Weights of a small transformer language model.
Architecture: LayerNorm before each block, biases, tied embeddings, capped logits.
Training: a variant of Muon for these matrices, 1025M tokens.
Each number is 128 + 24 x the weight over its row's rms, rounded and kept within 0 to 255. Layers, rows and columns count from 0. Numbers have three digits each. The size before them is the row's rms in percent of the matrix's.

# layer 7 MLP up, 2816x704, rms 0.0971, rows 1972-2051, columns 176-351
097:125116144106117121115085139088104131131178095098131099150095070130108128062141154128128153139135114086097134119117114135094149104134112098122129117116104087091086123140144112140117134163122148136152144100083138143144122123143150148099143090149143104103136092111151107113105171145105124062096172183094090097155113101119166102154126122152120120120123078119127082131145139091130148126097159113128102155117138117113109125102181127147155157114108134144139134122113130159088107115134098128107109115105128097096140154134086122119107129
102:145116170154137095136089158146134126094106128140099133172083108128119116066119120140129122132119145067120103112131153172104126122159128131177125133139137117088122130096156117116158148122147134145140143108153132148148126122143122160124134131118138162167130125129163124107126164151096125088122164137090131093088101144188126137172156127122154157123104083084140097108101110131145118118127127147133133109131126125098126129142162143151115137095151100104076138091088124140110187114171101139123105152121169078150155140147133117126117131
094:086135109134151090102097109124121105087151128118158100123155152162119099109126143129149120125129114142159137155148122134153126127138115139149120105145144165120168141126194089142157158099108106118156125103145109108110202128148092160108170147129108101116159137133152125130110088107120135092134093141162104110152135140133153177146141120132072119141148144123133137164123142154085136158149154130148132145139125106119136137123157112094131171143095112127111118115161126120104147178122169106122142131169162139144168162159138153116110122
085:108105170194153138151110157195119120112096145114125134095105121127114130125106087125142125135170103111133123125125127116123112128179105106152130143145110162118148163130134119102124121139101152126154177107096090116116100089141143114176124126145160123100107127155103100105091120146094175092132115146129107106085154205118118072128108107124105094132157113132197135110107134143095120151164161114155084121157132157118115110105123138122117133139164124105156098125102122147158122152118185135167093152127124150137115122110097145115098116
108:116149149149098143128086114115114083150108106124096140122126158077158115105098160133126133097131149106097108112177145098120095131104099114146090116121113139110127118142102170117153124122132119139134132195184126114129086118132122140154176166107113165105079131095143124110098165158130113132144108149124118162124108136139136119151127157201090138115127109095120159114129076123157131102123141124134121087094136122121130111166147119102129111140118134124136118103077144102125139127141149180141061156101106131132176105139143131108111155
094:146157117131185149123126145122128102146133099111098156117150092134126137127136118105133121116122112143115145139135122141183177100125165117159115087111143180121073164144149114153140148137127142156154129132120119145142098146115137118125130093140155153123142129111085128115125103171121145144134154145113115142165121104099169139116121114135114144069139139136161146113114117127125094163107119110144132153143168088149109172128135137091110170108136115133092127107171099134124149134163139148113147133116118135132117081135136105136171129
103:161164071110122127151147123125122105120145136149096143140134132085099100118168172127081094101163118135162125149089164094151115108136130113102118174132081132103117078148091149103095127167115129153102090103139140141108187129153177144147135123118121111144071142140108151110127135129121103134196114137124119113142166113123159170156109108109085089120147168112107136097139175149122130148110139182120129120129143127114150179140106134110177106167124103113154120114122151121076122128144122123119111179161147118157116142112098126144152139
104:081119052128132147141126166132111111117125128177121122116132094112129148144137148119128118115116099116128114134123176118109124141117136127152111120108138145109124111087170116069133130143155146118145108171124117111151113103119129147163132158129151081095116136130148172085106111109104097124129111139119179146132126137167122098122105143149158128103150149119158151100132117111122133126145148132113113099166100155145122133123154136154124122165110106134161114090126160132094105104116104115151067159158144128102144178105158157117119090
092:160125102096137123124097116138113155122145107184148140146134103120102122107122112100120105123144127152116137141118136154116131143149128124109144119146120155133123124132084158132166156145102126135108119043150116094125146151114137082146139143137109143103086109147139132142152069095129144096101132154116130131133140136144145087114147063121136105171152114129116119145125104091180106116146076116094180163130157117144108119120137077131105098111100144108131158124137187158103096056155139105138130161113115123105104101156116138120139162
098:109112127128095141075110160093106167166108108113067089097102109090146108172114135130163131111142085152139104156119134124105100146174117117129120092120112093086149120119148138120103144121103134135131133097119143166157109136133186124105156146113157138087128154114124124171134179127155095158208144110162134168157128151108134113134123159123117144129142120150135095136116116140152098140146127146168200102103141113149131096128117057164121136128089158150109145098147146125083105175154131106127114092136169186112133098142154147097096114
109:139103119101126129137185128139087147133142115112121151119144108141153134126106087155123154141159127144180141168099128118120132136141099188131104132150134130123114102129109122105125143141132119139139123121124103125148099125154135119149096096150112133192127127131088132110151157122132112126131109141151197164105124131117146153184117112133104141136141187175116140122121116123138107148093182118110092136133104136120134107120161110127127146071126126106118141104144147159139163149161120082087138128146153122120135136145110127123107085
105:135113121126136137103120143107127119124092132161153125149124121167080138123116104135111240186188114143150132163147091091159141167126142097118148121119092097117099114113116143164148142132128168099129099128119167110146126116122106142160171147173143132110108101147109128149139114115114146120117124142121145151127137161131149132119163097137158130132140138120119135136100091100168136133141178168124111102113151164099182126172098135142136105109123132144150147135120145131153116138114097148113151131090097145117101151138090127171102115
107:102163152167143119172112113170127151151130149124168135133079111118116132078156158142141103124138133144133156096188166147098122129118145157117133109107097118088110127104087118142110164113143164149178149117089145110156094121134137078150115136121138146174176113125135132143119089158102109119134116105156122151109088104128141117136134079170124105129133105174129087113138154118152123116128088127127109153118144108089107132114138119121118165133106168138119092116162136140164116112129080125146152144129162120153180150136155152137129142
099:082138138101093119176097158151139140131127122099146074110143133114091152149147128142132116123090120122123131136165147152117130118119136107149117150105128133093159127115171135092115180160121168141161136081095133102164127082160117134121113128161136137151153108146143096105112135096081148152107130107097144105146130149113152124101146100106095084109171108130162123119155110127136120131143158140119152124111094123091132153139133153143164104150124118147099096172111148119132107097199177110071143098144106143137125115073136134132122156
110:109128125106122144100114088113111155132151157138105153126132123103089142108151099153141097113138126105128164146135145131141122154150166126171081081124114138128098130086115165134150110201176133139168127102119139120156161121103132153138169121117107107105117096113106161187150138131140123152122123112136119153152148137161084103189118109121100120158104155141152107092156121074104140121115119110123070086133107158164129142096146138118119118125141159105133114167121119120147099158104125081129108123107155129083092122176132096163106168
093:143107124149119117151135113106078156104131157154150149181131141148134141178114111085106120111122142141126122146116106129130120132124096191101132123061140146140091107120141136118130118113095120130091109170138138143133137142117078122105141149110155103146166118111104182160147090128136128111142070106107152104094111116138143116119068117137151097140129160139113113133095131114146153153111093180156153118133089131090156151063127132131090094107127145112134154055130193138120136103120149143146131121149114163147154143091172137102138103
107:159122159111132092083108152120128151136126125138133125105130136176142129133115087146129154138115092145119120087138145123134121139113110124124125115119176092131098150119147148084145140110100093131060151149161100125101120130124145149122131125130143119092117129135138089120142139123143112133097145148148143093124141138141126144182153083071147105123146091121148116176103148133120146164168177132133094140157155101165132122144159180181178119126127112153096130121133173120108170141120130112110178109140082129134141115138124123135153070
113:101120133142111101101132102166111128124088145132126119113137112119154135098103129151107153122132115167079122174159084127164108135147115107164147121114099142110109113182156164165111058153110143115144122140116119086161156142152111139111144073161118153137112115166160090129154150168146156111116162129134129141129126180100096100120137114130148124145144160089100124141118175112111164116168140132122131164153107096140155094109146092132133111164144110132121112106089122134127094122131111092120116117165096167112123100156138103182110142
100:189095120157153129133142129137089130134102116110117110135116164088144121131120118118137147099118117141145125123119097171144070124118101160130108144087128113129159131160159136139151158119116124151152174126152103167113106147123152132138132108153125134128126140072130123148132114141170086129136077119150117125171142171139146172093148131122120142103135133094141129103102101109089115123128118114127126085158089142192122125140129179127141142136117109124120159112147182123137096083172114101131117113198143145149105136087116102184103100
097:109147117110110112098128132140122196155122110137155119142163137148124122103123136137164123111149067108142115110192147145113135118155134131112090117125118100075137111160083094146163137117162116156139154145125145146112114143140089117095137126131146140118144161137164160124134127199107145102065123100133148116138103093120102120159114121138086110105127148093126090148170138139127116096095143110134104126164128093136139103146146141126163133148120144174108132108122073106113145164157124102115121115198112146177123137139064150104118058
098:131124191128142135136137111093141167113116100160123124126105096116102045164148120166080100090159159103139174106170136135136111142124146100094134157143134112100140140113145105103158132115113115131149129146131066135147130096095125157129097108142153139131103097096148135133090116152103149124115134156129164125139119136146087133133077134138135112081103128100175102151121116144080150128149131134162102153132128140104133156184144133185148123143131114115125153130128128126147113110143119129118099134117164127104077132109128121146156117
091:119112104085129105117120105178154142079123100122155096148138157151132167109112154144156165139123134098160141137112135145142149145132118117125038148103152154127079139147122135147126141100144138107124115089149159158145086124140138161134124117146138186114132123161083145131125114120118099108138157086138136094128095149105171116127163065135144132149101181127125155122146114140129159131132173122086140106113111121128136120104105116175151103081108132143133151139094123106094132130105144130100133179102127131117113107135108147158168115
094:130136138125126133116076102115122123142147124119132105110160116143147155154113132123111129133108117123148113085161145142102117105184113137142156134125133102120121129167127159114146134086164135120089138116123084126107135140102109154184153106079155156175144140152160094121165143090118135113121101135121139149132101151117154154091117154128171113124116114122124140127125179111169116137163075084101119090139090115157110119117131093121121109152150092121124121102095124123123135139129123088101164199095132172166121125069140132121151127
095:143095094103148136106142118131073153122165148102133131126112132128134115117100119122153122128118145161134112131076111126126109133160118154108111114139132096107132183137112120123146159119094101093159153180144107151166125119128123142162133105147106140122086093153157156103117094153152137105113141148103153134134137106151153160119122144108163128126071094119136132147147088134180166135146155118094080132143092137133150103075141114165176125124146113158116088149116142110085126143152120112123123115094149094125150115152103115142088156
093:134138122115119135121129094127097110140141139123085155101164158131127130116168138160129160125134081124149108119146087123166132140166159116137160106123179147141135165156157093136080126149155116141113128139118108131133135132165125115102116114110123100147128181145121145121113134111126127151137147131129111125107160150123171110182125154179128133126106108106156121101161126148119172099123102089121123129143125124140152151098099127120122151106090108075165115146145110126125124118127133170106121101105137159140109102129120137130096119
108:112135110100130123164163119141145133134080159118143140143134158123152113120139114124102091134114161121132093159136128151099123139147114130222086137124121134078120102135137145123138117110137160073076101122135117072112170134160126125193140130122133077143103149137101120166136113152137139125137164136160130086140122116122122129151132150146093166126093110134143166112154111141098112135134101149184109145143092094153148140148115165137104112136108106106169150145122137123124117171121126139090150118118141103113189121111117121139121148
105:115144141109121144167113123141134128140160110118135146111149126075179134120112131152139136167139109102125104127133108144155103108172111128177167103130102128136130106163160136111101120170156102116105112153172131123133164105127110161126149078152120150182123126104140104141145133126088111178139142122133133115092105103131162122120159121118111124099118119135127138140127088154128091151145141147103126099128107098180133097163121118136135119091122125128150121149104101152154129146157163093163128152118146082125133139096159110168139139
098:167108114120139133115145098142132134123125139126107160134139128130136065124129103129140145088151139125169128137136107124079138155134133138152134104123171063150150148141142111133148160133120173127160146088137099094095139133135152101119086149087116129107114130125131098108116139090130187150121143090145136151079126131119147103132133134105094150118106150163113149169125132111115126174146129099150098133131110137142142132150132158095133153154141150123118097115121173137130079185127116130139157095140115143108134162106150100101134130
104:145143148123143097200131156127111183113146157104145127145163071151117143112097142152083106158103139149139131156122102162164145129108171105157114180128167144119091127164117106130105159148141153150119115114135149153139123136160164079115101129170081134123133133089142140102127130184145130084147156092136144150133127100166117109152118107108097124109161181147167126164091116137172098130107170149134107112134135157092110175107165143142122110099118121126164134114149133155131167102149105127126135173121137126112123160100145112125141078
100:119127089128163108176100116110153132094146130115141106127129117101090144111106163151079160150113167143122120156147113133144095084124114039125027097143069179121131145139101147098085111159141145124121121151140128128096116115116105102119104072115144132157133115125140126119119120117121152139159151133108109138105136137125169147158111141145124176121136128133104123110119130104111138125163144137098136140149097155166149097150164130148109087091094112109144104120119131114134139130077136138103120123098133138116136186131105101119130157
102:082108121118103130104119147148114103127121107140113156124113124151110128113128101140150113138115135150140137161156149143118059138125155107117148154114148110092149128157141133120092164172143143090147077136104139120156140154147103126122140159163134122136175146140164134122085084154172129129141089128120126137124141126156143142055125149095155135123083131113140140186140121154130141102167111120134167089101134150127140157134107105162142135145133127094174138102112148103072127105143162158114140095130149105140109119119121130113120079
099:106116194128112141145107112115126143153102147159134110146154102137154149092108111156103125093100152119152123161102079133150138097102170158103117116117162160137148118123166117102093171138149195156157123139133108155133125129084170130159123115147095149148109114171100115130123103078120145163102133102171117128102124149108148124107133155129095169142125157100088133159121117131118088119126114131128151140130106163131108159131137100129152131126170119111112114159111123180120178108126174154135176141144142106113119108134115164134121142
112:146133102138122164078128114139124128123096115116127125125115094103116086111130143166080120142138138101152138122115122110131127136099105148126148142098129145137094181102155118133131116129153137170137126145136142126127139099087148100112169150172129131161165130135123099156104085128152163132092143094089149153114116128079121150105117123119105161080148160120161131132116146118127116175124136112123125121109113152154111110155144114079142157100128116103099110153138118134138116164142162160118107110109132123141095108100125134163140127
098:124140081103148082136146122122129097123142099151136164091167109158124158118097136134142195139106127121130140139169150134144114120123134125141127148074179095173067126116123125132147136150110097138142099136170112098118151127127141105129123144161139132105160119153146121125117106153097120120079114137123100084107115132099105108100120135104104128054111155152142136107139082099136170106118116152117102120147135125166157142153176127075105103128154154139140139100140139132129109133143142170109150113142057090129086139130114113111153114
098:085118082145088123113130164112088146126089123111109099127102134097131174165130100160114113093092114114145139139099115131145103121122091120135068089098106137158123121146144119148137131091147114112154173132121097136090119117140078123120161111146115117100142133124171109089132102117165104102122121103089149135128152114123133118137103117136129122138146146149108132123122071152110148132141112104134134141136119137150131072123153135141156119143095069121141109089102098160124130131125129153097149134151122121093107135119156151120074110
093:142127122141114136101188126123155135130134126138141127141108135161143136103152117148133139103119176144148101134129121078134147125086108161104118105152143103155108154114146161104103155152123107107080137110109125140131110080097123085149142125136140106124096134132141137109138131144121093157150120103085131126145144147129115091129119104161143127153137141126132093124110129151119098109154103109138128132129129123083106113096135166161104126143136126095175140101132136125125109122118142142108138183115142116067137092132035133151157106
097:150115112125176134104108126140121132142162132096074136135114086117133133064152113173125146137089121113140109147117148146150132085113141112157116128124132110105138146106209108120110142128125132145126132132114157158194106129136104141074154149118125135144120162127074100115131124119164130125144129156132126105174122111132118152097137130082178120130099180179131146134143104142129093144101127156154116138152149143088128123103118054122141156156077101082124074129106154148139162093153114129145094118162098184152117113156099162157129125
104:091107097135072144142121118221135122158163164096130171128107120162103101081093081132161170166202171146183146179118126136134122144172081134109106152135155116122113106129092127131145133131103113084153126124148138063139125150114143143118122072138156124128118117138144122133153136154156076148139092149127131137135099124168170110126113145114123169113160162152078112077157078072119131161149129135120084189093123146142096083155147143132083109155150110119116152131107157115106140097119133121105093110119134110122135079090140156108115091
106:135106116114174108157144210108140124159122112154160165079166126085110108097160136110115126112126080124117099167099107124173184145123120108123123138162117102136144115134179093145121127152152134083165113159144106125107069126141163137108162145119145128125156089152150135075131124123112107096151134139121135099120112145093117076098127123180143120157131126085100146144106094142144111114141128153136145103107126117122121167132141112154153092148094119163105124131156110147098194159148129052139102103122119123091087111088143085109098106
110:142176118172133140126145099147107142076114133158158133140105172120127105159117137143153119131126185087151163167122146121116133143124114113126125135132107149093149126052168129160148112153118128134143126132130100141099084150110131129119186142111122158113119156130113102176116132120133125123157107121150086152119126114117117065096142124110190130130131120143150119124138095087126088109154158132122126146120108127127111120192123129130107130124105097140136128143114128137116114092139109116088095124140137064117090131171131133117114081
101:113144127124105151151125088132107133101119116122127154131119141100130116162119085109150113090163152126102136080116165090124139125086117113080137152092075108157137131090116126134145108117138164134122109133119131094103113111100140097148126120173129143124108128159139127095127146120139138132142126141178111147107140129156103138091133124050130111135152124115134127120112132124134146162127162135097156153129127158156179079134132123131105148107154125114118129142126129125145064116106128159135145128121123132136153123082142072156093099
101:190116171104145170109110127133121141135134110115128144196099116153134153057135085100215129121149144100090160118141125119137144149100165188135109099109137177124100123115153140176194154137120109105139129149139131138131144085132137115131084113123097179144152127157163103153100130154162129157117136139089157128145205122128096151138126123098113132138125128142196180135115091126155108098144167123106119141117134123125129164132132127120151114145100162127127136130166122170174105118143121153046144107117089126158145148143164097121127083
095:158151191117113056131137180128150099169081101123124082096132144166098117150078087118102151112142103050138132088113126120121163093117141147123165150129115124127153140104110148087163081119140109139154143170135134131134159108110128152135140100102144124109138134147160123185087145139137154139178150134109107087133097121088084144144147103122120135110118140105100112118140119134179154168153123128087136120116154100104141129143166124166137100099104134128124119085146102151129090088139139153141119147100071149142128115137101107179144109
099:100161142127111085119118116128151136126179111100138144104166124080106113142136060141143113128112149147115087150153123154162173121132115152124112133125161143158150134137129117156152134121155141053132152148112118133102145180085150114112144121190133149116116110174115130110086123122120096128152147120105145091132101134180132107159149129153110136092123137138121118127128123118146116157175124118141132112094143104103100147133138118140099154162124153128096145172151113129098155091138196169094116117145137141139134104141077153077179133
107:137134117088155141146102100130126162130127103127110116139122145112150114150120102136188118103137130157145158146171134157165134111087147124151129115111119143095069127078124130127129109120150149181107138075150137147149101160127177119152166111116069128164103105122101145123138134141141094098152105131118116192123167059177179116088132119075132100144180118143132154155102144141154129136129138108155150107111156154132130165101103117125140162073105142163134138108124118110146128157134122126145115157141147116094098165066089106119135143
104:094135119182142125117105130183139137133155127144167121153100116129089175128161132106143156089104153110130109152141096124129129135110120132138128178130088091115117124117150121123152143137116122129126131077140114144108124091125114147152146105098108143116138113153171117149128103134106145127164121167121112155079113147118119146101142125127106084158165115121100138135166125133175130111126120112145143115129133160101099149123111151113158173150141111130125110133128100133133140129120125141122142105176121059109117151170121143133077142
102:134099114134109146143102144123119126090099137135147135142106119131133142099174098088059125146151111119169159123138125156144135145099170143150098125144115130147120185136138122096126152082120120152117109135143145075138157108123090146129138153123162145112121128154102135144131120155193143127131163134070093144156090105160143114141174107096122105092120119160108149127126087114122089131131150114118164121095116136143105152138108116128090139146122155105120122162185167099145121135173174098138090110094089148110124110119080127112109163
106:132129125106169126109133131126080135205102097127107147144141153168145083121146132118107142088181098098097132120060178160131158150120126130092124173122121120150106136157161103131118164164123098125117114072106108085120131120130127163151124086124114138137111157084121162166111131081122116132120103118109130156123139121100150137121130105123112123115140141090164132100119154125138071124150109107201130112140163098159196121141094148133148127134175138066125157140176076116136154144144123121139173142167131099143095120068143102134136115
087:103094160083117138087113070125119133134166140142146131120145121108143084129112116157130149135134075188124188148167127132120114148151139126113163099108165135125130125111111124073109123154142089131144127164165115104101111115137179159106136166143140126107133112154125121156115116110113124106119126128125123158147156098126149108103131142160150086118114138166126120105091150140123160151154124099134116128131150107103130156135124200141116097144093166139108115150113102096126143126167119112123126129126166040100143106082140118092126135
097:149129178104124123129114124159121141115156121132153111153129127161116155112154102164122109128091117169113094147129115126143096111103124168097109113115101126103117118084083120121097152151103160126115176131164147162150144147136119125114137103119156163105146138118112129146121105140102127107126124147111145178156131099126082151127149111133118143140106130133122125097127114169095119147158078107114096154115110133118065142106081114093139110124133181130138169134152135167142104150103122144152125133129118144118139081128095058136180145
108:167128137127129129123109140123113103177093107141131140145118131129099130129125166125150113103196122150114099115123136127127144085106135101133164132091128131112146143150113133142115135171104131132101137122135132114139102152180160105108107115125182117116101093122165168095124091094151111123131129088158071124131120139100152117148147133106108160142131077120163099123158130132148147096122148121128151136137104171138147105127121119115117084181152132158114119152114120097155143130098168126106107127136137162135118128113142054142159136
108:115114110185123124106109136174092122134143157078157114135154141103104163133108130140124126151155130128134104134203117125113129124171137151111120097115146162133092115113162107099118048109112127096081105097102124106117155132097142142147138144110151124119123094108111142137114124098124137143108127114120138142138137118133116140149116137147108125102127122134115120089199161108154090132070112132128128139127127140090121140140130102157131147183129138144090138134153101095164114166140113113156116116112124110155110153104111143128098131
093:161046142182140135152139116111143141174102124106167138135135124110139151101124064149140127115151115127113108140116111118132129100123152099148119148137150116143096133129150130115116123190170143105161148097135127145155113132097130099105138104121076108114100157142127077127145106090120156119116135117144114113153113121096091132095109109144164132121128144175131162118105097108117140141108112169115146126146176130116124113120139102117103116156133149110170127152127112119096098107094094162122107113124138124143144132112091152136117122
099:107143112103121137147105130139142089158129117089118109180131108158103089083121154145150116103144120092108161108117169066129136170129105156118119150174137135128122118140142100121093152111156137144092147085112121171122154128129087138107131109136128179163164147105096128129122113122098163108127125102120124145153143104074123166140109125098082123145144179102102178127170092159139147164134159141129159131159141119089122143142161090094131109111139105120147124114092143172103142157182089124128125143168140139167111141116078116130123121
102:107100099113159112137109149135111142175126142093147120112139149126120099152141153133160106147117147126100097136097115126129160137173143197136157104110138131134126118123136130121109124169109129121159106110167141112178096109111118140095146126106135110173116135153119112094107122143107173148116112130137134135143090119169145108088115102132129140131122121121144129127128136112136132105114110148131088167158138115151133172153105107143160119123149180124149115168103156121135142129178108135104179140143110126121156115157152106106145127
103:161115116150110182117140080112162110122145110122113083120086138129125145170111150107110159142103091068132122119076070125130103135087103129132170129150128086105132126147139154109099158127156101136176160105159118105124103100117133142131116137139179151162143143124143130113142147108133112117140137149133068140101118119112106152091073119169099105125131127158111142167128097088155077123117130140151154167117162121132093111161104140177187095131142118153120133131148085161071124132080121138147126109102142104145115131107141140141134119
102:091117099119164098134150122108123151155111140079098115154132095095143123135134127102159153181172138077091131120107150131095138083179150126136114181106117160152140155122147148151127140090101117201117095117091066137141119122145128138141156122093163165086144107164151179141120109100115151146129079109144140105160130106120164164111145134139105134134103100106092190150142105130135080105144112114117108163112183177124133099125132153133175137086090106138110154144138090112112107155165131145124145145165160074126099155108114110123155159
095:124155145124121162117122152134136129139142154130107155148138136173116164120106114124166153151118098159108151102098117133131121106110132140127068149128167145143168130142138149135099110142130107138135116117171074116205106162138085116118115155166131131157150168127120101105159134145131146165150139168112124121155140157089098106151129129139137126122088110122091124133125108145093115141154134106125143134153107132156131116176134164120133089106150147115147162101127129141149106170176162115138165122112155124145137139115058098100122148
098:134123137121096147158121137119137120086090102113106128149110112142116145114130113076138138152137095075151146171109135092104094122133131122091094153101105128114088132140154134129116144153116146188114087109126101138138134126159132092121173150122159138130129118144122153131167125172121103139136135107177148129113170144101140099121175108118118129156122119137146104195157105112125080075137118151120150129140123106102134146141097125100124115149135119110116123127132133155154147132089129149124111135164159136152115118147149133173114120
101:163161132142112111120142148131159113103153105093092120097094101134088113143152085141133123149155081156137127158175185167145186105163125086133148119179112135118142125133128151098130179127142138107145094139154124132124156165180171110123146114089148115096158120136134131164119127153118109125146145105152111128102149127134121113108112125134112141105166092137120183111129114175170105137138088081106147098100116120144128129133073174128122097129086091105147143122131126148141145183108178092156158126124128156149111115155143153114135124
104:136094150098127136178155082144156118079083112084106154102139129101114120115093129153123099159166106134119179099146145136141176158143154114165107143149121117124132156128150109118160166150141090129052133093121135163128125161149099139123128127121093139134122127161150153097134116163141073111134097101080140153162118131132140118114105128155099105111150099128160114123125111146151129087105134128137130169151167170093159099101145154097146124132152124147076133154111101111143084126128127143101096133138129138113140175123115158152115162
087:109117094181133132103119124109141137148157152121122123134121185138142129097076087121160152092137154108166119117171108144166139151134118108096186114175122115127177149131128111175132124171115159134135131104135146128125124123107143105150143140124132130127166157125147130137112151133126120128121164165114143126104116090103130133157128157101114130154137082120128097135111116089106094127139143166124143135146143112147140117112089140101142148127170106100117092095154117108134127148116136136129117110124147131098105178113042087163142154
103:113139117106117123150145107110128165137125118154085123149138088151162124122127141112115140137132109116200101166172130148158133086133166089109115123116102135091155104100128135126131153144110104132130104103124153150137126131105118141119129140138098074113110123107128143076153127119134102141156117130174099132145120133113088124153109139150148088071132157128147101142168117155117116122147150101097154123145106095133107146088063162141113112122147147092121125158124133100179153095113146118114130125113119161096136129135156137131089164
097:135132102108122115120118100130134119087105118127140120105082166120134112164144072144136122061088160133132105132107138141156125143114143126091118142141112142111081152143141157157114159121127136129131130169145128120102122162147089096151133147125137164140097109180097149111081145105125085107142111111134148143152118105115148191131158163116101135138117106175126131139102143097166090160126129059159144105172094153126194121127108137102143116091130185142142168120143181165142131162151145135136151131104136147167072139162146132102164139
096:122142118132136105124135109134166149114118154126083153175119128144096148122125157086150098142138130111152138100119127113119127105133120108136131103038115145166131124150081144124141133153105179139123107134112147146127101122132123142117173137111121130117102086148137110116132112143142101140096125110134131145097146131111128116137098138129114128123133154118142115127124097110118079178124103150130165101127146127057132144164075102137133148133114112111168150164145142114134149131158116100126093119138129083070137109130068116110174124
098:134123130114124167099127144127175113102107145138086113162110127131109134150119111095094171126093126100079132135113096115097149117096132090122154129115134147102132121179163156145143093123143116097120132110125138141151146112128166125102143151096124112161133126152100140166143176141114127133106106118107133132095109149146150122126113139113157121145160099090142162139138142136122107112154146053153136101104112115100134113119165128136124097112129144100108147154143204142105197119135115135173124125152125086149125148142146102093139135
103:152141157135111149089138139118167123133153120111109127170139092123125146151137128141157139107160127145148146171168114109157168105129136148095139103108116117112098117125126143069104164117152189163179132099105114107125145170131115129131139097143141116133119178144112171133111165087133084119128131137169090078086106098080160097126116097099107108150132109141170060153166165104130162111165103122116116171096091144111100088118110127101120123115137157177104119099124123126147144104177121174141097161145127139149135122168118101115160140
085:172088137039164098109127116161131087132098100125146101121102140105134137094090125103152140126116177155139084128111122134157119140108150124142140159121124116135145158112165117075096144145090125162107151138177107136094145134109122133112116113118127110135120162119117142116133126122156154143146136132103152150153127155147090130152128124127116093126128134121166118115129122135156119139119135135112109145126162129104113145138165135167114116091145140146092166122161116139139161104170141128120130121117151131140113122116098096110098130
099:106106129117139140120123151124093098118120122135127123142123114166151099150141140131124133000111129110157177138140118131152158149121143125114134145102115118113108117098120127142143133120128103169128149076163147095122126152145161109118105140151153148109122145157084149111108113186109129121159133130139150118158113141102112099089087071115098113127112121147112079170121122098125123110121142109131147099138092157061191135126115091147148076081102148153138162128093127127112117131126117168110131154162128115110100108098167091098134128
091:143119121141171128142148115141091147149156145100098058068065133063145156108111151146134122097117155136130123183130145065143143099100144109095131061128108148118147134095137132115139114122113140119100122148125124083110103119124131132175161102089149155130098111128124153129152154128121123135108152087118090163133136115130123137129137116172119137110161153133155128181138119143135141135110133091101166139154127202127179140105148145153108120125091104140147157142110139133101112136110129199139145188112131127152138147127118086158107094
101:119127175162119136111109129170160131140094082142100139137144163098122123149114165145160145142155115148122097137142115103163133093139106155158172159081141108118093103152096163126141134155127122118106112132138165192127078141161131109140144170136129125115116145121142100097117142114144132130112119116092138149141165139091093133116062138195138099130100116124134133130123129104127090133108180127125081125145128132144125164125156149090151099161167145133156073104162113108106159123132095125099135133129081133149107158117099109120155115
090:133128126134125144140166137112069103134124091127119119144142133130108116092118117110147115089107122124129175149159139127144130109113109097145124123105122124139099126102062116126097137115118130071150186087126132101159107170093116131139106106161122111118138044129168134143199097128139109124131117178115127113142114121120107129158174159143121129120166118095170105112096161142159161137136107107152101156125142125096143151131128155125141112112166124121146108181111171137087155148141134147102136111130109154104138113122158163129137188
100:126119135146112150110110094086109096142101104140122156127130135115141136112132140103115144129089137137107132102104122141149133128182119136121115115119139135104154166139098139090106115128162119161133082115129153097139121118118118068100137140127083112150119122162127166109170144159128128087125116161142151159100157141106097117114106077104127108126099121165090149110127094173115147111158111137099122109117156086169132117136115151107153123090075134111116090134071187098089152096110109121173149109113150166139157136126136130083124137
097:125110124125084102121126105127081131121112113137155154113127109166119139100151118157130107108113102147108122159134130105152123163127144151136125108157144138113116099099123139132128155137111135117141111076114106140117129093130114101104131153129104160144116138158140141157116119104141121131117119173105100140092136125105108067152070150177141140112154101086139131128099123117077114099137133126120154104158153158056117075085137098123142137138133133164123111153124137106141116122137110082108159107096128165095146125203128156149092152
095:154114120105105128121116139161155115116122131142170110164164114162092102111118125143110145140133118113145110101167148121123110135114116135138123115131132145135152150125153101122160140111122120061157120184138133114122163133125140096094133082145082148123146183156146134146139165135131132112139115139177113120132139085102153167120164148119124147141111144139169097115153162132159146125140126144135109130133109104084199099145088151148129119120107098124119172144047124134113119151143124159137125140124153151151089179134116158084154149
096:140124143107148122153123135133139127092136102152108094137168152117153177096113124162132141149115143116156130123102114146115142128118161117105076109116090128106138192125122131135112128122067112131131076107115149105148111100120163167135102117155117111155119134119129098117097131130102157121076143135120167111144107159106124164082127128094116129060129109156146179106166128145098085088112155149116094161126125131097104153168122125133162091122170108124113123153151118106113112131133114121140147103100123150121121144109108116126080080
106:137142077139138127109136071125133121126124087087098133184127124137138137082185132119152156167141124144140140113145086128120133175088110145090166108095121129172130188141116137139142148129137169130129133155141160126133140129126121140120139134171099099111148114153124102135157184131091083148124114151146085167074130115088120138089130110095116135141120176121125129103109097123134071107084107098138111089163160141168122154125122112139173096139077113166126109080124140095125130118142139113161139168132125095145159126098141130087122093
099:119107171172127120161158137135137167160128115114126150137141079120136145113096072108136145135132118121166108117113105102120107149145138160124140166148111122155136189179137125104141132124154100139144173081161096173140146139120155141106159072136152148138225087119150117104110141113130104141139140138095142152125138143158113135108124114102110091074131090120118131132153102145107123148116145170133150147131099149087105152178168143140151121141131095123145134106127105121134100176158129140108147112162098132103132110140134180124150126
109:116099117111142100135134091131140126110134122109109128138110129112126129145156129179114121142167105114173129144105113121167139149162110153096157069135102143106136163141086151145146129123136153139148118089082104129142105121104132121171089116140178086116128120148114154114130125142123135136246129167120118111120126146113122157118130136126120143093117163128178117120151127141160091144155139091132157119162106131120143132159145125131140148164092162128136144106102129145127163119156159112102146161110154165156098168079111108133170155
102:139124130166132149130118088117107096117141131139139114110157117085116094094133169120137130086138142137127117126153073133093128097122125087133089110081115132087121142157157068109109147110129114118155104116185124107132114127133125108148141153144148127106130115140107125132120126148129121106161108113118174108128097137136117110108117171147110155119125154121116133152099141133135112130165121166118144126113134139118164106099115151119165143210088109141115101093154081159106117103126145117154101131092110113128141117121096166092142142